python train.py --vocab_size=4096 --optimizer="muon_variant" --lr_mult_up=0.737 --decay_fraction=0.657 --decay_shape="linear"
Each number is 128 + 24 x the weight over its row's rms, rounded and kept within 0 to 255. Layers, rows and columns count from 0. Numbers have three digits each. The size before them is the row's rms in percent of the matrix's.

# layer 5 attention value, 128x160, rms 0.144, rows 82-102, columns 0-159
080:104135118154154090116144096093158135091131130156138150125167129140093121128115115093151100124117109101112158101121158133132132168117145048134079114126151114136134139119144155139140134161111136184090128127152112147109129145115101119100143098101137142091143097169130095154109154123159139125138133091174110155097131119116083121116130138133155120105129114123123077161136153129097137173121097142150156120170117109183113078170133146119089113132161100170134114128153115164133111159132119
085:110129131146145125097128157138161129129117155101145128174118141159148149150152114131119128131135122142123126129094149114137138083129123137149109100114161092079155133136153111144107127121112149082123080146136128138104088133126097155075093081111138162138135196151123144156124107114139087154164129133111122141111086142123123161105141133133101119122142124175108146143176115150103084138140120112132135146166137216109126073091114142113129150118097118138132140121139148153160098101146073
089:083131103157120141151111132111116114168082140140144161114125144112191127161125100152118138123128128094141117149158149151127121080104119160137107098104128100079159096126157116118142095137115111120143131129104120087135164160094130162171109124138131156094114121145140120125128120087112136110161120179105138138141166144158115106111119119099138102169133168160087133155098093098116168134193095141144145167127099123100108097149138111126142167162130157152137147123091108122114099136165134
082:131110129131142120102154138071103138145065137144126145102136147085118101131050101126136121135089146100122137126106083157147124111120176196096120187145117104158151141139146150160144109135148141134154121096131127113110108129140106141164170131100125118145137164106087103117118120075164120132151121129164129130127147096113126138132110151157096128113135096085141110128095133128109130152177151163129115109114122142073140143158135144128120123136155132082146134163138101098167124135134123
076:137116095127151105109105119141146105103182087131149102140125127109139133195105129131132103137137149143113121091115104127117115085123115126156139130161138068162143108158188131100167138125114114118139116125151158101132122118157141138184152071121146125117134159098109145124142142060143090154156122124133122107193164133134124128117124176125145107106124150138128153129137148121170134106130126165087114129120123130178160137131135083129142140097105109115121126141123092156130075123079126
084:118144138158129112117116083117177146123144130137178146091119146094139145144102137105102116133148109149110087098152159133086167110132132140153141116126114121126137128131125141183202100138107092128139120155116108122139121145132144144123130132103130109150132118141109126154125161148130155108181147151128115088147086126167159145143158084117149122068117173097105095115130142131145148107127165105154083119078096120167112148130155132115115164096161144082116148132106092113114128102091111
076:140119177130112123126122102135118104141092134151109109159112104111177155156135088168136114153118116149139135142108171129082141112116106173116091094161124108097109126136172144129108134131102150137158134139139116154155124106150079137125132087148166108161175119124122123119114139114125143125150103160080091118152109120154117117128119140136130096140134147176144142114145064125116099107092095122155123145113073182135140175147109132085118136142097160137156158150133103093127114176115105
093:162116115121141137136128132175133082148136140174173100117155152119172145159094152113132099127157192137171123109143086124096170119129169133107121152149146093136085160086115091095152126152123094116104129118146120141159140133113134133113081095129114111137146135162160137123097143081119152133131131119158095097185124138130096147128110128103127136104144130124145134160140179107129129116110094116133105136152109145127160102134098069102129145099139111139159115084133097114122095116152148
086:141112141104153139128147163103193182166114166139115132150134173121138123145136175184147210143100145145129077119091125152082108134165148100134095114166122119111141115146136136120119149147148104126148115108100113099152113106112148100151116114137114094111154139150141110099121139124138124150148141117143131114151100114111166114105140129077146114096112150129121164127111081114126084127128108112128091116121104140124102087127132175132115147090104170081138103127136109107148123137153153
088:132130144133142151156179131071117160124129141105123120128125123117101146114068172151115124102118141173175177155092135139101109110165111171109116172124135140157100094154105136144156086122110150141135097128129159080141122127123136151115090130135123106189128123136144152122126129095150119116160122116106127106097118144101119095183136099184123156125094143152149123121101107129121145115120081118127108126153141146074105093125114135138132148155117131149102100126116151088153176139101108
087:105154138115131155088137147106130149136174149136151074116151113152105121136121144085148146158104080117103077121134110164106134128165134128124104153139124117125136151099135128113098132135130144183157082146148131128154106124120185121122151136156140118104115135123144135119087130136113133161111131108073124151106113116150170129106113121161171148164180149099140160080096166161138108093141105145127139132096140151111109135124113097107140088141149125169064129143120147181110138127154113
098:121112047093069120165105134159093096114121148083163148162120170095128153122137119101147133130140130132166161132120131119132118117158124148074138079124137076130144123139146135137100126108147142144131130125181139124128132183152138136115151137110102161084137135136133120148145111134131115108153112126109132096128129113087120133143121098095141130104170110172134149136146156126098157165108126154133143145088168112144147101100142108145095119136150115108164133073148091127121161088100117
099:089082100106133089166150118076144131132074122153198142169091152106108142112160131153097129143178117087103119100164129066115071129143123103098116137135135144114107121117148154188124141120139143091128123128151115117095114140105135138124101165151133092104094132141139133125136172113102144137135127143154113151130135141134140168116093133132179130085110091127106103139143132119123128159142144147125144131142139121124160153101148147159129132131125174134154150078112148105109145125106137
081:101146095097110153148137177116129164143146161143187076136110101099105088156125136130125087144137100058096127091150126124118129156116125133173130121151122129116127139120176141105119137143127140116127117139127137107108111133163182148144080145093099173126140141134111124137073153115115109143125126117132104096131170113132079115090087109122156154097170098126135121166108168103130154139168122111152113093137125071153147101149146099123155133148098125122126125119135140151146121121135108
079:146163140123129124120090115154161166142111151124140142144116108132143106121117118155141125103147117101207152125164127109122102104142172137120102135116120152121183120187069111124109137126144148097130176126161131094167102124130134134142110116085142124107117097118155134130126151107112105124109115122119105108128148150119124082112137115149157129163112147121192101111125118152115157156092096120139152131165087095150139102088151159158181077140108129146114116117118115097104122092105159
085:134060147145092123152136114116146141142142139131122089128135102093120113115152084143071145126124092137132145146125118158138131128156120162127096107115104132129151140133147107125091155135073123108172110165097103123111124165104092093165130131134121097138140099130103115128164111093118128104163110061171121129153135151128119127100087117120134138089129129139212153145150168175131158117128131145096130134175135118125137098171167105154121145115135159128138134102143141125120101144100112
089:142148112102141129114182128095127143116175085114116147146109088130125118086113150144125150132120159113115121151114078115173142130103122087149135131098117141097124113102148100147148119101139164141138146131123145137119151152114103106072131120151160111108109154085103109142133108108138093114109183146172148138090141130142149129154139119116100110154126119141109132107110117146124155149141122150075183132140163136131109123157097129125165100105109113133170155176136087157156178074129086
095:097126145106071148158193135116121120147133148141123158094136096106147152102091140124112095177100102118123173154159136111129119096154108105122092138138154126145147147092121137104124135124106091107107157174110161159165088135151122151165118099162138081127141110149130159137086078131145139094144052139123160120139149122113110114117109137107131082106109155124145119124085124143159111142184146112137126146126130088108145126145169105150143118136130089131132135127154122116116108140132111
084:151120160076116098092155137142171130130128135120113100116121131161145154073126128153113126120145132081137159137134153114083119114128111145125153141121150136103144141130117124158136166096149133141081095093147158130159083154128154144087124156100087170147119103150124114121115195078160148138135138140168143163079104159133126116149141137096131157140145114105083112104132113101130134093111104139126145129119111120131114102122097129160087137161130123173123138146183095135113151117124079
078:125120103107099104127137136125139132142138165112139116171097128135119143158142117107119168133131107103104150120069115187095116136095125132138134191106147153118153117106137082087097141174149161127157164137145195129073109139135141118109139135135149129115144139102159117126144093115155167136146139118143093131106094088127148148088167141116100128094113127143113119146142170099123102169171113098142128135112154109137126080131128131135162115100165145111134166127086113100144122120157101
091:186149117120148123140136057111136084123139094071128101135136135108118123141108112166117141164122154105138111082141149114130100119111126170098155122127147134103139135091132106146109141191134100163124142124129135151136159158168090122150172098127093132146090111135125139180168095129091109141089122130163135144117144110134120160122135148128138142132136108130071117115092117141121123082133155105096161110094124126113147121120138125114107113135157134092124130136146155108117169202115133
# layer 5 attention output (transposed), 128x160, rms 0.285, rows 82-101, columns 0-159
075:138136144145121088150104113139118102166109121117116163087154134131154127101145114138126135154116149118096104158143130111138138109137135186150170130144121100092156116127133138084113149149161150114155114116159144148113161122136144117118111091116129128124113076112120129129147115130124172118150107135113175114104105125133184119149163054107115118157129152112140176120125105151104112086137155041140097120137150143101138125110152115131149118174151120130165125118120113072138145088090157
081:150124140141129169141103115098160131156156110141111123118143123115109096105103113138124154124120140109148116112135100139139117151114112111118124103172090128136126114099163144109145117137106083120167145118101146111172136144117167116139103126160135128102128142098110119131136153054113135125101137122108071128178143117140091127142093166152130190144100108111144129074111130162098195135134101148123154102087128117130163088146146149152089154138120140137178109110130138123112126160138196
083:137147114142110129130118162118161132139140130110109134138105134130067116100116166109116124124134153118137097094116151085162111151097182129056148131145138145121100121137111198106137150086137142154153133120143183171091055123125167102115133140127108131184137123143111145124134141129163085146144118075121112140156105140113158140137153113136132169130104110119145101133156135146070106136116150119120126106109097127160149139111154146137141101126094103128144075132130138157137144127104120
077:144145125099152121155100125151139133107149110173111141133146155125144075080174161079113121103124133116143110114128139109135089177134091102119158129121177118174093143122104093104130154131163131131085151155151143158150137115122168125077124143141094131094109102148135102163122127130133123112136148124146095105139112120143119107160140090095164136108125149169092098099182077098137153114105130105142164135150149114149149164101132109096123155127124117156101134112127130183113134142107113
068:151109178106090148134173100134156121159113152142073113116103125153088111071130121146115153104129125144148117113120128116112095138112123108102133134136195147118175136113123121153104115088119149087120128142115134129123147145141106139107097178106137155129109124150141124129108129175130133124115147112124145151106124102159087142119116095100148121167148146118159091077117124137097148176141146114125132144103144106126127110103159111139106127176118174189071128114153121118147156086166149
077:138163167111142152132128134101106148128155116144122100118152136085134113106185107152142155123126160091129136105113096146146109125121148117120141143078220151126170052143142122094112151109142142094119142132177135159129155095144104118166105175110130129121107147088105115092125127142140124140097105111131148168138147094112115114118099151142126100131151123114123173147111107135085118166112106161103129121147144088119105158131134111090135114124089114131110137151114180139129144128121147
076:124130149111132099116100138120157106056149059086105156112133144105078082091137166145137151143107149097149133117127149076185132130104144107194169143111164152101118110163130124133137127139166099157163131133118119106162155154141149108180085146117105123141111143134139146118145130154134103128132174103140105131102127118128136160138150115127122127142116111094144099149082146116138157135125176144110119117118127123122099118094145152149134094124137099091138110114117111158152152109141126
083:113135185118085120140182113144115103138109153108110120132084084096131105116113097117122167131117113157097163138124123139128103135125103126118120140134112128143165113113122179165076086085161115129149142162103145112152146111132140163125147164128162150166116099138157124157143149159137106088084109129102105097099150116150127122099142123162125077089175152157108129141122119150173119116110156091099145163118145133132086126108136150142108143150106147114107158164113133126106169137107134
086:116098165116121127136072148154119103126149127155159099150108103134096152129124122149131120103140130107118180138120117118142111101108109148179103124103130115127088092136110089133141128116120107136112123155130141147105149087117102139108123160163131150143106112090153106139139114155142149133083103138107092134120171139157146158112094143134134155076130126144120093130138137154128211153135132138118158127143090153159089120144141138146093109165137097197143157092138159139072153107137109
089:159124071124173104114106109153135146157130127102153109117117129113179122163169120146155140118097137153128112118162134091167137155158126083120138107083103125119120156125124069141136178191120125105107163135136147147122124117117098103095174113124156103121089118158141111140130169152110135118136159145145107111135156085145112124137114131131169123117133123099083152100120155139138110102107142124132092097140113178169150172111157087125101094106125129119085159118133143113127115143116120
084:132120077131149085075100138125142120124118126125147130137157129128142105130139090177117092141129123158129152178147104128153100125077129116123144084125143128125080121152115106154149163166119113132098133108146118095129111118141122117110115131086077120149133158131175133137176138130122139114128136117156130111156140137134120135190167160105094108105109157147148171104116133159088151166124115092099156150157111167128112106113126119153132164119124141092174105133130096057156110116140135
089:186161145157124134165143107081137130133158082126087127084146072176107122115132126128154118114141100138105118167062138135117140147104142174132120133143086158126146163127139147133092159123146095111117137102094105100112143093125173146141110106146108148136171123151082121132109136125132144120130126124099134167091145112138136150167136157147137101165144126095108125121134104103132101101121129112145118134138095121131106163140174124068160130081155147137089122145119140165143107130136135
088:153136167127105099153156165144118147154157154103146119095159118171146134154135095115134112126099167151144147115116152140101191154140133149147116133152149098065154129097095122080118088102114125147155132099126111150121129148099096134107146082061136146151163126146100141140096114157155129092144121119161121102108109126108124172098139114128079130130128134132150125143147087072102156124131109120160142088114127129161128161164141129115117134120079101128122106142116167145115120146137113
080:155108119154167064130102127154094096098100124116138147123158109139160144110131122153115106105119120177121119166087137096104124153137140116051123154130165116142116101136087135147137124126138099117167079120122146125131150162115136118083158143133133112143108151133147145159137102162166142105117119132153154127113084130137115137156165132124114105127138145142205157101107087155104090115131150135123122137126128160096072121143102142132104128124142118176101090146116156106124137144148161
074:097118105133118119125175106125109117112144134106139105122107186147116127094116097119106150116133163146099143113076162126141096130095134124108149117163129139130118098083135117136165089103112130117164107113096100170111149166126121145091133128156112130137141128115094112113162159145116139136147133112144169155106082153162149171115150150120145139080161122078098131158146138114139078131132159107150060112142143142070130158153117128104124124143099117117149153138135147168148179134158128
082:160141118144143143152144149133130084130107076101125170095092118176123190130087140160170115118093155176134147114136146086102146146135119123134142136152160114097159104091142106116140146134122134120131127100104165179119168078115100095150121099122144131093120153132159147132124106150146102116101159146089130115101089145129149156131154166063103139132118124130112139100089125098115117145145141099129148148101121149150159151104083124103119102112108106125161127150134127117122154139142162
087:114105118150089160124076112164127127132117133178127158141100185139173099136110133075133120108165102144120111103145142171114125139142088121144104117138053150172145137132130132126118140163120127088108146082106103089139146108142141132143094130130110128127144144174145143109127164118094095110141141093142150128141102128096134094130155121133154169143106106100147103158148122169108156107130155148145143140112116128167120094146116129127141159157112154106107092095167126108109086145108158
100:142184119097147072123140143122130131131134087109117102158105173132088136156141126145174143079157126120135115127159122128089098141145160145120144091102118140092115142142134133170131119107142142148149144147157115160110133096106152126090137132136156181126126150131096131120130133144125122120086133140126090132126067123129085129161145108169145132104146134140119125153128113098118114133082132162115136154053071131125140135159133187157114155101111134130161134074141089128129113145117110
076:137188137189105143124103097126098149107176128137165118098156123152145097164157122138157134125081147138118119132166146130154141116116082137098120128140109178175120085118119140146138123118105130100136138146153113098110164125102133141127141114186174099153146170092151119122134122153120133129132134168112112120136103081106129151121128103156095122092103132110136128161113101164098100121139146141142086102165113153096128096123143115115152122122144084094142096089094147117147110165110136
067:144124137118147123101088125070178097092159119126140166115136130132104164139101134102106117109157120171145118177149111122113121150167122149092141093176135097135106114120125140122160123129156154150098092128088134135163131133138113102141108120130134100087132093143157140131157128121112124105120093117127142139134158127140166136165057130070148126146139140100103115136135087134083129116139121142121159134144076135168088136165094156135144144134151160138127112125161134154117133118070169